Each number is 200 + 40 x the weight over its row's rms, rounded and kept within 0 to 999. Layers, rows and columns count from 0. The size before them is the row's rms in percent of the matrix's.

# q: layer 4 attention query, 128x128, rms 0.19, rows 0-10,32-42,64-74,96-106, columns 0-127
# k: layer 4 attention key, 32x128, rms 0.168, rows 0-9, columns 0-127
q0,077,221,141,174,171,199,157,203,187,226,119,143,201,200,204,189,228,238,191,224,196,200,165,178,190,193,225,165,164,214,214,244,184,214,144,209,210,182,261,127,216,200,186,166,234,188,265,332,213,168,204,153,243,146,234,188,286,183,181,232,246,177,211,171,245,227,197,237,176,244,170,202,236,221,231,166,250,255,247,222,166,275,185,186,189,142,186,175,214,168,222,177,193,207,225,150,189,211,239,176,198,215,274,201,214,161,220,245,318,129,227,212,239,192,161,202,154,176,147,278,237,244,199,145,191,219,163,266,344
q32,063,226,140,247,137,187,165,163,277,235,142,217,201,193,252,185,207,206,210,186,236,137,216,129,200,162,240,148,214,132,167,168,150,251,151,195,217,219,242,225,173,165,208,168,139,131,249,175,190,238,227,157,174,181,242,152,240,229,159,191,153,248,192,128,201,306,265,241,132,245,247,185,238,168,140,250,154,189,230,137,209,203,226,182,250,151,228,203,181,236,248,201,180,222,169,147,222,187,195,167,214,216,288,159,234,161,191,163,257,241,234,211,210,198,137,156,223,188,255,214,154,192,225,169,227,112,213,262,188
q64,081,165,238,213,197,245,209,221,235,208,129,235,203,131,125,184,210,164,230,228,158,190,217,185,227,257,176,230,204,111,169,142,188,172,217,175,129,150,172,127,200,235,232,185,202,269,264,179,172,172,178,138,195,219,187,206,98,235,234,154,206,210,145,235,225,227,183,220,227,201,238,210,224,235,189,175,280,229,197,133,185,237,184,142,202,222,203,196,127,230,274,218,192,184,265,229,133,235,178,213,231,210,263,262,221,184,216,201,71,244,178,259,215,175,156,229,160,216,196,198,288,157,267,195,216,173,208,224,145
q96,073,214,204,145,218,121,151,159,220,193,246,209,262,246,222,200,177,229,227,214,113,157,201,217,233,169,134,182,246,167,242,158,151,171,164,227,119,242,215,199,133,250,160,208,279,114,264,314,173,173,181,168,270,170,210,188,175,181,124,127,223,157,192,260,196,204,191,172,216,168,215,164,239,210,198,188,118,202,198,168,206,250,197,171,206,195,220,151,223,194,154,203,221,238,190,167,248,161,241,191,216,227,259,171,223,213,257,216,268,194,153,191,177,174,214,181,146,171,255,207,273,154,197,209,167,154,162,213,289
k0,073,198,184,241,135,214,206,178,260,304,245,233,154,207,193,164,196,247,221,164,183,166,187,190,195,222,149,206,139,115,172,208,208,103,189,207,231,234,189,229,203,225,153,103,257,174,226,172,175,251,215,194,95,196,234,182,169,176,254,150,175,222,167,161,89,188,203,166,200,215,277,223,193,203,203,231,205,149,224,156,166,236,140,142,224,162,282,147,242,125,187,174,196,216,210,233,153,215,225,242,243,163,169,208,194,219,220,200,187,203,267,258,190,167,195,182,140,189,188,184,238,187,177,218,294,229,133,212,245
q1,107,201,197,179,189,292,243,236,232,217,109,137,222,191,231,183,249,192,200,247,202,153,188,238,201,188,192,125,275,152,208,277,256,220,227,192,248,166,230,198,199,186,247,98,184,204,269,131,170,222,223,244,242,228,224,215,234,203,243,210,155,174,131,159,268,253,195,190,271,227,239,242,214,144,264,143,219,177,139,255,103,217,156,216,174,143,159,216,230,251,243,215,134,190,176,210,216,265,176,225,247,211,200,168,211,195,199,205,199,142,225,283,166,192,178,168,185,146,182,194,189,176,154,212,165,259,208,222,220
q33,119,221,143,203,181,166,197,203,255,264,145,211,171,162,280,176,182,169,239,220,257,208,294,187,221,240,226,184,242,137,148,164,178,219,147,188,208,224,232,180,225,112,199,201,180,182,223,151,244,259,186,222,150,128,237,187,277,197,182,150,222,187,250,206,184,270,208,193,157,212,281,190,166,166,166,209,256,195,214,233,228,232,247,158,262,177,188,169,173,220,235,225,176,238,251,176,296,158,161,108,193,235,262,144,217,165,156,223,268,243,241,218,269,165,186,147,219,130,223,213,199,210,171,181,257,174,198,231,252
q65,091,172,208,217,197,184,261,182,237,153,232,215,214,169,221,175,230,213,216,232,218,213,231,165,146,253,171,147,208,184,151,223,171,183,280,172,225,208,221,155,268,232,193,203,190,274,208,182,254,212,170,195,158,108,221,190,155,167,158,126,227,103,201,151,233,154,122,176,200,211,203,201,134,144,242,239,209,176,172,179,253,227,203,84,186,247,169,143,169,184,244,207,273,151,192,183,206,176,182,234,195,221,197,246,153,171,121,237,237,137,237,195,200,171,215,155,289,204,260,206,155,144,149,166,273,134,211,175,200
q97,091,144,233,195,180,253,208,291,125,225,251,192,235,209,215,172,288,260,199,132,242,243,275,220,187,190,151,229,181,116,190,229,292,176,217,152,176,232,266,220,217,173,168,136,202,96,254,208,200,203,217,225,217,243,263,205,213,188,254,154,219,195,165,164,223,262,238,187,200,189,233,171,231,210,284,212,207,168,210,204,210,238,183,200,239,239,152,221,142,179,249,199,177,200,298,254,232,183,192,214,224,196,184,186,170,213,199,158,184,235,170,305,158,207,184,211,162,217,141,218,215,160,116,157,162,246,206,194,161
k1,088,200,236,212,195,184,191,136,184,167,257,185,215,229,159,198,209,155,179,190,191,219,135,138,231,240,202,185,140,161,210,194,234,217,213,169,280,167,235,183,226,295,157,214,211,97,158,251,226,208,128,236,192,229,206,247,188,182,145,212,189,219,267,292,200,151,243,177,257,212,225,238,182,234,195,142,220,231,237,132,177,148,241,223,196,151,257,265,210,181,141,195,177,170,172,263,271,184,242,195,207,121,185,190,252,185,218,191,243,299,230,183,205,192,185,120,236,225,170,208,229,203,147,260,254,172,164,203,285
q2,084,117,154,252,159,204,192,226,219,155,164,189,227,187,219,233,239,215,208,227,207,146,177,228,155,181,208,86,243,145,253,218,238,232,182,233,209,186,225,216,220,183,220,110,113,182,253,166,238,246,204,239,151,210,183,233,168,232,242,146,162,233,177,172,212,176,218,216,253,236,228,112,163,208,241,232,147,142,80,199,221,167,222,156,154,227,171,256,196,242,227,194,199,233,138,248,221,231,209,159,287,240,217,120,234,142,231,207,254,147,179,162,161,225,196,216,197,157,236,191,165,207,177,201,128,215,150,169,167
q34,094,201,178,146,187,155,242,230,165,152,226,215,227,148,98,92,236,244,232,187,181,191,175,201,295,193,240,264,259,218,198,157,283,162,177,143,205,191,168,211,155,186,187,217,228,174,227,181,226,223,203,264,193,202,235,165,221,177,236,158,205,243,280,190,102,293,195,147,235,142,240,257,171,214,134,181,276,221,159,184,221,248,215,150,202,219,228,194,141,173,221,204,147,174,296,142,227,183,192,130,188,158,178,167,186,223,253,205,190,198,222,188,193,212,202,187,235,165,208,168,188,203,221,159,124,242,179,194,246
q66,095,195,267,241,222,208,253,269,210,193,210,191,223,177,189,183,244,173,195,209,223,150,259,195,186,282,193,150,301,183,211,160,164,250,184,249,175,191,239,123,277,272,201,242,126,247,256,153,260,154,184,152,215,161,185,259,133,228,209,226,194,232,207,151,223,239,127,227,155,209,225,217,257,226,263,209,241,234,257,206,216,226,291,135,179,199,181,210,145,205,248,209,235,227,196,224,196,188,196,175,218,236,279,247,184,219,188,188,191,121,196,157,172,212,192,230,210,225,235,212,212,216,273,180,265,147,196,160,112
q98,086,161,221,210,185,226,248,223,200,238,181,130,207,166,158,222,270,201,160,167,217,190,213,189,220,274,239,190,204,174,231,172,264,192,296,210,136,131,150,221,221,271,125,178,233,243,267,161,273,212,202,258,234,240,246,165,126,243,148,230,154,227,173,210,207,174,188,217,205,151,151,173,213,220,240,155,189,188,141,199,180,186,208,218,169,292,155,177,170,203,290,158,168,205,241,265,207,183,190,231,232,173,229,209,178,221,219,142,157,232,147,204,135,209,194,221,234,232,116,115,203,160,191,189,134,194,204,129,143
k2,089,155,189,225,199,247,199,275,207,299,90,181,218,217,220,185,180,229,189,197,155,257,249,206,217,239,223,220,194,183,174,155,162,219,223,153,185,166,175,159,163,241,194,222,249,193,167,213,207,225,263,230,196,245,169,204,132,219,192,162,181,186,157,220,250,180,198,311,141,205,227,212,201,214,150,272,178,203,247,181,234,142,234,198,221,196,229,172,263,265,231,206,229,229,161,213,161,208,171,200,211,224,232,275,214,158,247,135,132,169,297,158,164,168,263,202,190,228,192,190,178,192,135,214,289,140,206,286,126
q3,084,258,183,167,183,267,202,262,213,199,127,209,181,301,160,199,161,211,215,233,220,164,209,204,242,219,205,191,240,131,211,196,211,232,222,237,246,197,236,256,219,247,209,76,186,240,192,137,211,173,226,235,240,187,240,195,240,220,258,240,218,214,157,193,219,164,159,252,205,268,206,175,239,143,270,112,210,213,130,276,213,216,225,185,220,156,207,286,240,147,172,210,187,237,184,196,201,204,184,214,221,248,233,170,227,218,227,260,214,174,129,327,183,136,181,227,181,211,179,212,167,178,227,223,228,257,256,232,143
q35,108,182,258,147,228,193,234,132,188,186,135,229,208,131,200,145,183,179,123,193,224,153,206,171,183,143,244,263,199,214,188,125,294,191,163,139,193,194,127,188,139,242,193,280,194,224,216,198,169,214,188,232,253,217,213,201,256,103,197,165,227,171,213,234,201,239,203,203,216,190,266,294,182,132,216,150,251,225,191,207,126,195,211,245,266,220,238,190,244,156,201,232,209,237,188,188,214,190,135,228,215,264,141,291,247,251,249,184,200,247,153,154,155,237,167,266,225,206,211,170,236,176,195,165,194,231,178,181,200
q67,084,158,179,229,208,142,210,201,208,202,140,226,182,192,191,170,257,218,135,194,237,185,182,217,246,271,221,227,187,199,183,155,126,202,232,176,233,176,215,124,216,202,202,238,188,137,156,167,209,226,210,145,149,305,149,284,229,149,241,122,194,200,139,213,216,194,192,130,210,183,168,197,276,259,236,188,245,188,226,128,198,185,179,151,215,105,157,190,210,193,244,218,206,144,194,226,156,213,209,286,215,170,216,171,137,297,199,128,222,243,226,299,208,214,207,144,191,209,221,191,243,217,251,245,196,137,227,228,192
q99,092,176,210,137,202,175,251,192,211,139,192,162,149,225,200,193,239,224,199,226,222,190,166,170,172,233,123,175,202,257,209,248,300,164,216,179,158,202,217,275,199,215,227,207,193,211,233,138,140,218,217,168,121,235,203,158,280,222,274,206,161,192,150,89,242,183,188,243,248,221,195,281,295,127,251,179,182,141,204,220,209,125,247,226,206,160,218,184,226,176,173,225,202,203,194,185,172,219,154,169,222,202,245,220,267,183,221,125,205,187,207,215,138,100,140,197,211,152,234,207,140,216,210,167,229,238,231,196,142
k3,091,286,232,228,211,224,229,190,189,213,204,214,168,182,153,174,187,231,232,217,212,201,232,231,150,207,223,167,213,239,219,235,152,273,251,198,224,207,254,267,242,239,157,220,130,193,212,233,192,235,256,288,143,260,194,234,220,196,163,220,178,288,221,223,133,277,240,180,121,229,171,157,348,260,249,259,236,221,186,211,193,206,173,225,268,167,224,216,154,275,221,144,204,270,228,222,144,198,206,171,200,181,194,175,175,197,206,206,209,146,215,204,219,84,224,216,212,204,245,210,196,206,183,237,216,247,201,134,200
q4,079,219,209,243,204,228,202,177,160,211,197,236,201,271,189,265,166,204,226,175,204,264,234,152,245,161,174,187,240,263,231,231,230,202,204,191,188,219,224,254,183,198,191,324,214,252,144,246,148,198,127,174,210,141,258,149,162,180,162,237,285,201,201,192,217,276,209,139,209,213,160,200,191,132,188,245,234,226,293,130,244,145,169,155,200,170,193,244,155,190,244,126,264,202,160,235,217,149,224,222,174,183,170,189,133,178,204,225,191,216,178,164,226,237,246,303,176,168,210,224,111,162,245,186,227,193,187,144,192
q36,114,166,130,244,182,159,177,163,229,235,129,223,197,255,213,212,159,190,143,279,278,256,147,241,208,129,142,175,204,287,190,202,218,184,200,271,180,219,193,183,204,224,165,257,185,225,195,216,177,230,196,184,155,197,240,154,235,187,158,212,168,183,193,226,276,149,218,201,145,130,190,200,301,189,178,142,199,187,197,200,245,181,170,290,213,201,103,180,201,184,142,190,268,224,157,192,185,198,226,249,222,183,166,320,236,222,199,161,168,148,165,146,264,225,142,185,238,187,128,218,187,216,207,209,208,213,223,143,174
q68,105,256,115,233,194,189,205,213,156,140,138,229,257,147,319,248,220,208,215,157,274,220,156,230,203,241,203,172,185,173,250,207,171,218,171,178,210,269,258,234,216,259,186,235,191,162,208,281,223,145,154,265,142,250,210,160,246,137,139,230,134,249,256,163,199,230,161,185,193,180,221,231,201,216,206,192,199,199,211,162,204,214,199,126,174,226,144,195,160,216,180,157,182,173,204,215,174,235,207,217,202,201,170,224,158,167,221,127,269,188,142,152,239,249,250,218,198,209,220,174,241,219,241,206,70,179,226,203,260
q100,092,178,171,224,162,143,186,191,206,192,205,284,196,191,280,201,80,227,227,284,182,280,246,163,190,175,218,155,286,228,176,207,172,190,231,236,186,251,205,262,209,165,210,199,181,147,202,201,173,196,226,174,127,163,200,216,261,189,296,233,215,257,245,198,257,217,212,205,148,263,161,116,204,209,226,230,234,108,212,169,258,191,222,212,119,194,227,165,187,194,122,223,233,207,169,153,171,196,174,160,187,209,262,197,230,134,183,195,234,176,214,144,203,162,198,166,238,106,187,188,154,270,178,210,233,220,211,209,173
k4,089,281,215,239,179,237,210,211,198,93,231,181,206,194,176,218,238,203,257,139,228,200,268,207,214,230,217,187,93,154,196,185,197,282,188,173,202,162,206,176,191,254,186,209,172,178,181,216,211,205,144,188,202,192,229,218,269,166,165,252,303,183,158,248,151,272,228,225,202,173,212,257,193,199,208,266,175,151,124,214,243,223,169,149,182,167,190,126,208,203,249,253,115,178,221,177,224,219,286,222,171,264,217,224,159,244,213,229,218,169,190,220,230,180,186,273,110,179,179,235,263,228,208,239,173,203,290,203,171
q5,096,191,278,106,219,240,210,202,238,149,154,223,247,216,166,132,194,203,226,172,169,147,159,209,244,225,156,193,247,195,160,216,166,149,181,258,131,255,179,201,199,217,231,219,174,200,282,137,208,108,216,102,248,257,213,222,194,196,169,177,196,242,177,189,221,218,175,257,159,200,205,220,216,223,239,236,239,251,216,248,146,165,234,203,163,236,159,177,182,251,176,158,244,233,171,185,231,231,205,275,131,200,167,183,212,294,228,153,166,176,234,257,106,253,166,221,157,252,167,212,267,185,225,186,173,261,162,232,206
q37,107,163,179,141,197,169,218,218,178,228,141,171,207,264,149,166,178,183,182,211,238,192,175,110,236,172,195,194,173,216,210,187,218,171,199,158,312,140,134,305,257,217,119,244,203,176,207,224,200,130,194,189,173,160,260,272,202,162,234,244,177,197,203,256,205,225,194,147,236,133,138,147,251,209,207,227,225,239,255,150,156,193,249,186,171,278,199,181,122,233,112,197,160,193,183,199,200,175,128,215,170,198,249,140,267,218,232,211,250,254,212,198,222,203,169,236,205,172,242,173,214,218,262,194,154,225,171,153,235
q69,090,230,233,139,208,219,172,211,163,227,197,267,220,171,137,132,196,151,238,198,237,202,308,204,185,122,181,198,250,152,215,159,234,139,188,289,241,188,224,233,246,252,191,201,162,257,184,176,213,237,214,145,196,171,197,208,158,193,208,219,210,180,242,168,323,195,258,210,272,214,210,254,253,149,249,295,109,149,200,176,239,184,222,169,193,215,224,189,186,185,211,246,206,207,195,158,237,139,193,247,180,260,232,247,220,197,153,214,175,226,232,252,206,183,137,204,212,214,118,211,101,195,185,173,196,169,224,253,194
q101,104,215,237,270,223,222,243,219,187,217,200,149,219,175,206,214,219,195,172,205,122,218,156,139,154,172,148,104,186,206,175,208,217,166,220,206,112,141,229,247,252,215,261,202,205,218,171,248,272,196,247,203,256,216,174,219,168,207,127,214,207,150,130,204,231,162,130,245,145,287,186,176,246,178,176,187,229,216,190,177,274,219,203,122,191,167,199,242,237,149,120,184,154,178,204,218,196,251,270,178,165,188,260,146,183,218,167,155,252,116,242,204,162,170,177,192,197,210,170,160,295,172,169,180,187,161,232,131,189
k5,102,171,197,234,218,149,198,220,193,159,159,277,189,160,237,209,156,179,201,179,298,141,264,226,257,242,165,212,226,193,239,114,168,269,127,239,165,238,198,229,166,202,139,187,237,248,241,145,225,226,200,293,217,268,150,173,204,112,132,166,189,193,222,200,197,222,144,225,282,214,245,240,235,163,218,206,242,145,194,220,191,185,219,133,157,176,254,237,160,235,151,203,235,208,195,203,181,213,291,94,235,195,154,215,227,167,196,207,163,204,140,160,246,192,181,225,187,175,241,184,232,200,153,168,177,163,230,239,221
q6,099,199,169,160,171,158,181,226,250,136,231,220,225,250,203,199,211,199,214,117,205,136,197,173,270,207,196,147,219,291,209,200,160,182,261,163,184,259,201,195,197,234,218,257,230,226,196,201,190,168,185,274,229,199,172,227,181,174,166,139,179,203,199,179,244,187,225,148,164,177,271,216,308,216,154,242,143,230,232,171,208,197,197,176,160,148,194,232,254,240,237,165,209,228,135,170,181,191,102,226,224,190,238,247,278,258,153,194,245,243,191,209,162,278,197,222,126,232,207,193,283,231,197,218,243,96,121,200,189
q38,114,223,134,243,239,188,95,183,239,153,226,181,189,197,253,202,186,149,271,244,225,234,183,242,307,226,139,152,149,274,209,190,196,182,197,230,170,208,249,196,160,238,164,234,223,183,220,190,274,188,239,245,115,147,244,219,184,222,208,193,229,196,211,137,253,173,243,216,198,170,175,219,170,307,158,224,228,236,259,183,214,237,178,223,174,243,173,187,140,241,208,237,303,169,190,186,214,183,76,176,227,236,259,210,196,186,202,195,252,217,198,201,149,198,199,179,224,163,263,146,190,248,225,209,217,144,162,196,224
q70,094,163,208,247,190,224,179,199,208,176,219,197,223,159,195,206,161,162,197,251,192,95,186,154,172,209,232,163,185,233,152,276,186,181,117,220,198,207,201,238,172,191,216,166,174,181,282,183,91,139,238,200,337,298,229,175,160,239,188,209,120,157,184,161,240,185,183,200,189,196,156,220,219,229,93,201,140,189,220,235,192,172,203,223,201,266,217,199,189,205,184,164,251,173,175,176,115,172,201,176,258,191,194,216,162,207,212,207,248,228,255,200,210,248,218,219,223,140,215,230,204,295,215,124,145,152,203,173,230
q102,089,186,175,144,191,126,214,168,214,126,235,318,195,286,218,207,165,254,242,189,187,231,156,254,233,192,170,185,203,194,271,197,209,166,159,262,159,211,260,177,158,177,212,240,228,187,199,185,220,223,202,136,158,171,226,103,213,256,233,125,164,181,158,143,224,133,181,150,128,222,207,187,218,190,161,201,163,204,208,269,276,212,153,189,139,246,273,140,214,200,147,212,261,247,233,158,194,237,148,220,183,229,178,195,228,219,223,175,203,225,256,223,115,143,205,175,157,197,156,221,229,218,158,233,169,217,205,252,228
k6,101,217,213,171,153,180,163,215,215,248,143,228,248,160,194,242,183,262,145,195,105,178,171,222,117,186,138,182,217,184,267,309,149,243,198,201,234,259,176,195,283,147,211,211,179,205,216,188,162,232,216,182,225,142,177,187,230,188,231,230,243,169,202,178,206,175,180,215,299,207,164,141,214,168,237,121,226,206,245,198,151,203,168,221,216,261,222,246,121,229,203,187,247,253,135,203,152,194,229,209,240,197,167,200,156,158,228,155,215,213,186,163,177,276,188,184,233,197,275,186,194,94,157,193,189,120,175,155,236
q7,078,227,191,146,256,219,130,238,196,174,162,248,175,161,192,192,206,161,208,154,166,158,271,241,207,198,120,229,216,185,196,229,242,198,240,221,189,181,181,196,252,249,214,187,90,230,147,89,252,257,206,195,205,215,224,103,185,238,182,152,246,275,283,233,162,214,178,245,178,212,151,251,184,184,203,202,243,209,204,217,249,211,175,196,189,168,196,272,186,247,187,230,229,240,212,176,224,222,263,182,155,127,146,213,166,238,265,194,137,135,233,227,191,247,200,164,157,139,217,180,254,149,180,141,247,185,136,231,201
q39,111,187,180,205,143,132,180,227,243,181,194,198,239,272,212,185,219,264,160,158,222,252,167,154,207,241,224,176,137,181,214,210,143,233,210,234,181,250,203,268,242,210,166,247,157,253,130,221,124,189,199,223,183,201,229,225,166,169,165,245,106,127,211,185,174,106,175,193,165,220,116,89,214,269,212,165,170,153,165,222,248,199,249,250,238,228,229,162,173,277,157,158,168,173,221,193,142,173,207,205,209,227,238,187,271,260,216,226,251,180,196,212,244,188,203,235,208,192,253,235,207,193,226,291,199,206,251,157,166
q71,097,195,269,140,222,166,224,211,150,206,163,225,154,162,206,233,258,168,195,187,217,220,251,245,205,162,176,235,187,196,133,229,204,214,275,176,164,250,222,243,198,216,207,256,174,200,138,213,292,253,190,232,242,178,189,241,293,205,249,187,152,214,266,219,246,168,256,286,147,161,190,201,229,263,213,201,221,184,159,186,255,186,138,211,151,137,167,184,218,177,219,182,191,287,235,271,209,204,114,198,219,213,180,148,146,338,162,146,218,225,191,186,215,180,195,164,218,257,197,250,209,201,192,264,196,169,190,202,153
q103,106,226,181,244,214,177,106,223,168,237,155,204,179,132,192,194,204,177,116,205,225,197,218,114,152,208,192,145,134,240,169,204,175,246,163,218,224,190,124,292,245,193,142,203,179,212,192,198,255,175,210,181,192,163,258,178,197,152,152,255,224,227,177,216,274,243,185,254,202,194,186,184,170,256,175,236,233,207,225,156,190,187,295,232,238,247,151,202,152,182,154,273,219,198,237,189,163,176,260,160,182,203,256,161,154,260,177,244,244,156,197,246,239,252,243,171,210,162,313,201,233,115,227,218,209,166,200,213,157
k7,108,184,208,158,185,137,221,266,185,151,148,258,207,164,269,123,163,209,199,158,163,184,284,205,184,299,155,217,164,194,256,195,265,191,199,193,210,168,213,141,182,220,147,152,172,194,197,237,242,222,214,201,145,236,198,233,289,209,265,236,263,232,132,206,153,226,274,186,204,210,210,186,202,250,205,254,207,186,126,168,234,217,144,198,245,208,181,202,206,177,205,150,206,201,250,232,157,238,101,195,220,157,225,158,189,226,236,222,138,194,239,183,162,289,225,236,211,238,234,109,257,194,198,135,154,215,232,236,225
q8,087,159,209,94,195,168,195,183,180,238,227,131,215,255,230,201,204,212,266,99,227,161,166,217,179,211,177,216,298,254,222,192,204,184,233,175,136,165,184,204,241,186,182,220,244,129,240,165,221,207,173,224,171,182,107,197,214,227,169,189,182,234,237,203,200,193,189,132,242,266,272,220,238,232,208,118,121,219,174,199,150,206,205,224,204,188,250,181,240,197,191,138,248,192,126,256,297,183,219,147,227,212,114,131,242,214,179,197,199,166,227,213,188,170,129,234,219,213,108,199,221,216,226,224,219,159,193,143,220
q40,128,191,225,185,216,219,256,216,108,279,196,262,218,177,178,219,168,178,214,208,258,212,254,173,116,277,161,270,209,161,264,228,206,210,182,172,235,195,185,177,255,210,161,152,184,115,164,186,230,141,140,248,196,207,256,177,236,255,205,173,195,308,187,204,189,278,226,161,239,196,216,173,186,145,175,202,200,175,211,190,156,207,183,163,129,207,162,233,154,221,214,129,172,197,205,158,171,199,126,156,235,244,229,158,268,164,148,253,201,205,168,211,186,168,235,221,252,196,249,227,115,210,273,199,115,216,228,228,209
q72,089,230,189,141,180,243,196,197,133,212,317,203,184,211,213,215,223,125,242,178,151,167,226,233,168,153,212,177,181,271,256,204,195,154,220,148,162,234,169,183,207,248,123,143,224,276,164,221,247,183,180,173,165,142,211,223,202,251,211,138,210,231,248,119,200,236,198,127,239,258,237,153,223,159,119,128,181,225,156,214,168,191,147,171,208,246,249,198,269,189,205,206,179,201,181,169,208,242,213,178,256,230,192,124,233,165,171,184,207,190,180,173,176,228,239,279,143,177,146,187,150,253,139,210,282,232,208,195,220
q104,103,242,216,220,233,239,193,223,192,158,207,134,231,234,204,217,234,225,203,222,223,178,171,222,198,198,255,264,195,188,182,166,224,173,156,195,165,81,238,158,175,145,202,186,156,206,190,171,222,221,128,118,212,310,201,206,171,238,138,223,183,233,199,136,216,195,208,159,229,124,208,167,188,152,169,253,174,315,201,213,242,275,189,252,172,234,206,158,156,199,224,216,242,187,137,215,214,266,156,242,187,124,214,163,226,87,176,167,159,216,194,203,185,201,183,189,153,210,229,128,205,187,265,184,172,257,267,216,257
k8,099,201,211,124,213,251,159,115,226,139,148,258,193,264,221,226,169,142,230,269,163,236,216,212,148,215,280,214,171,182,222,211,164,228,197,222,229,225,244,169,265,172,210,229,248,263,198,237,231,257,144,194,193,180,123,276,172,140,174,204,229,215,164,256,248,152,224,173,151,194,262,207,163,232,209,197,232,186,232,186,213,180,118,243,213,278,146,227,221,236,174,221,225,211,148,177,207,257,213,207,197,248,211,174,144,171,177,241,209,196,229,243,246,228,172,182,175,275,223,228,123,182,202,297,210,262,214,229,124
q9,103,104,190,200,204,145,146,186,231,157,223,246,174,242,190,300,156,140,218,183,207,143,180,207,190,218,188,152,155,165,196,297,169,166,212,217,156,189,292,258,161,257,219,171,138,217,186,254,163,295,118,215,200,266,209,234,243,212,129,192,230,227,210,223,215,145,158,199,197,250,214,216,157,155,216,235,139,154,235,203,168,169,130,187,164,147,192,241,181,236,200,157,250,205,186,155,186,294,273,172,158,150,204,180,185,195,159,163,244,212,246,243,243,232,183,182,171,169,196,236,204,195,212,155,215,176,199,142,196
q41,128,218,231,153,110,179,158,189,296,202,159,245,222,238,211,146,233,162,243,193,258,231,181,244,295,187,181,146,251,172,175,244,199,186,221,194,184,213,228,162,175,163,212,141,195,170,216,234,207,242,232,229,222,208,172,154,164,208,170,172,278,108,205,224,164,238,257,218,198,121,227,204,157,247,207,230,178,185,182,199,218,207,150,169,248,195,138,131,156,212,214,194,288,173,236,222,191,176,154,187,246,118,155,163,215,209,212,237,151,231,314,222,272,256,211,128,214,203,231,174,178,206,173,203,230,151,245,136,212
q73,088,272,137,236,285,198,201,204,190,189,219,223,219,158,285,271,204,234,237,192,216,184,191,193,291,221,112,237,246,251,223,211,156,194,233,195,196,218,193,142,207,220,199,211,203,215,259,243,188,79,268,255,204,218,134,168,179,200,170,190,198,240,278,215,181,160,113,165,182,224,267,257,198,166,191,232,190,177,162,247,235,202,175,150,167,193,194,231,136,216,140,209,229,265,201,211,134,198,231,163,214,201,97,172,224,185,165,173,212,179,264,156,254,159,256,219,173,151,210,143,240,243,198,178,166,172,204,232,205
q105,122,170,250,227,93,241,193,189,185,189,174,205,191,216,225,248,253,102,224,200,140,209,216,181,189,187,221,176,166,147,305,232,164,129,181,217,193,201,240,210,146,216,203,209,259,203,247,223,226,193,226,177,221,215,142,166,260,245,244,123,204,196,238,268,200,205,195,208,232,240,193,197,191,145,159,81,208,277,169,221,96,267,187,145,266,175,205,205,198,163,150,197,199,238,199,214,176,202,303,261,201,216,167,239,175,251,231,181,210,233,219,235,261,239,213,187,208,175,222,218,228,184,174,280,241,196,162,164,180
k9,109,242,244,182,151,140,167,183,227,202,250,246,201,245,214,204,137,185,144,193,131,243,115,217,279,225,241,153,144,178,167,182,230,173,226,179,131,204,205,200,137,202,178,107,229,201,215,240,141,185,155,188,189,208,177,166,143,196,193,161,174,171,287,182,156,257,214,133,273,156,145,167,199,177,202,128,152,229,217,186,161,173,159,243,229,196,206,231,298,228,158,220,211,216,179,264,165,129,180,277,187,224,207,213,184,205,209,148,257,156,258,215,212,162,204,258,157,238,190,225,199,241,233,245,159,173,241,159,153
q10,094,177,212,201,172,234,251,202,136,152,119,146,242,296,228,198,182,262,231,185,173,159,121,212,245,229,182,162,184,173,192,248,226,150,235,170,223,194,260,193,151,214,216,138,194,217,256,193,249,157,201,218,220,232,164,259,251,228,182,196,207,193,229,202,191,189,188,179,204,237,246,208,187,207,263,163,242,177,265,276,110,236,183,193,166,169,195,204,206,217,177,177,222,205,174,265,237,261,163,219,247,178,199,160,298,185,212,213,242,130,187,216,236,132,183,282,151,276,230,155,184,235,274,245,221,270,197,164,277
q42,103,233,180,187,169,196,223,217,113,204,141,199,146,241,124,146,162,282,158,255,114,166,193,180,182,172,149,157,197,236,96,189,205,177,261,269,226,154,152,270,222,231,151,173,244,205,213,237,180,192,174,193,183,153,230,245,188,155,254,246,189,259,176,242,139,247,161,139,178,197,191,233,178,225,233,209,198,189,189,227,241,203,296,220,235,239,199,218,190,222,170,216,213,205,249,119,222,197,204,183,156,192,276,168,218,147,171,278,236,186,227,253,159,137,173,174,210,189,187,134,172,165,224,122,161,176,169,224,193
q74,094,171,183,225,157,195,244,245,209,207,242,194,238,242,177,178,154,238,168,251,252,281,189,174,176,283,185,219,214,214,178,160,226,161,248,242,261,206,207,127,286,226,170,199,189,217,167,189,220,198,221,207,188,159,171,185,124,194,232,203,250,185,204,161,206,219,204,136,267,209,240,153,182,232,169,136,268,209,136,225,215,260,207,141,240,200,166,216,232,133,153,219,196,187,144,157,185,147,159,270,177,249,255,158,262,93,166,237,219,138,197,193,230,181,245,174,161,190,234,192,120,127,176,238,227,124,238,235,167
q106,099,146,177,238,150,188,238,254,136,248,128,174,194,233,207,226,198,229,174,215,176,223,150,223,274,231,168,166,164,212,201,190,205,226,191,281,192,215,195,177,216,240,175,208,156,232,146,229,196,193,164,201,273,278,182,211,223,218,199,199,109,236,312,233,191,161,138,211,170,177,184,170,226,225,292,81,218,234,213,191,207,227,207,256,125,232,183,205,209,274,176,150,145,213,215,211,209,285,218,244,231,195,228,155,219,269,183,217,238,164,126,254,211,207,215,237,169,245,172,157,228,159,189,208,216,251,218,114,221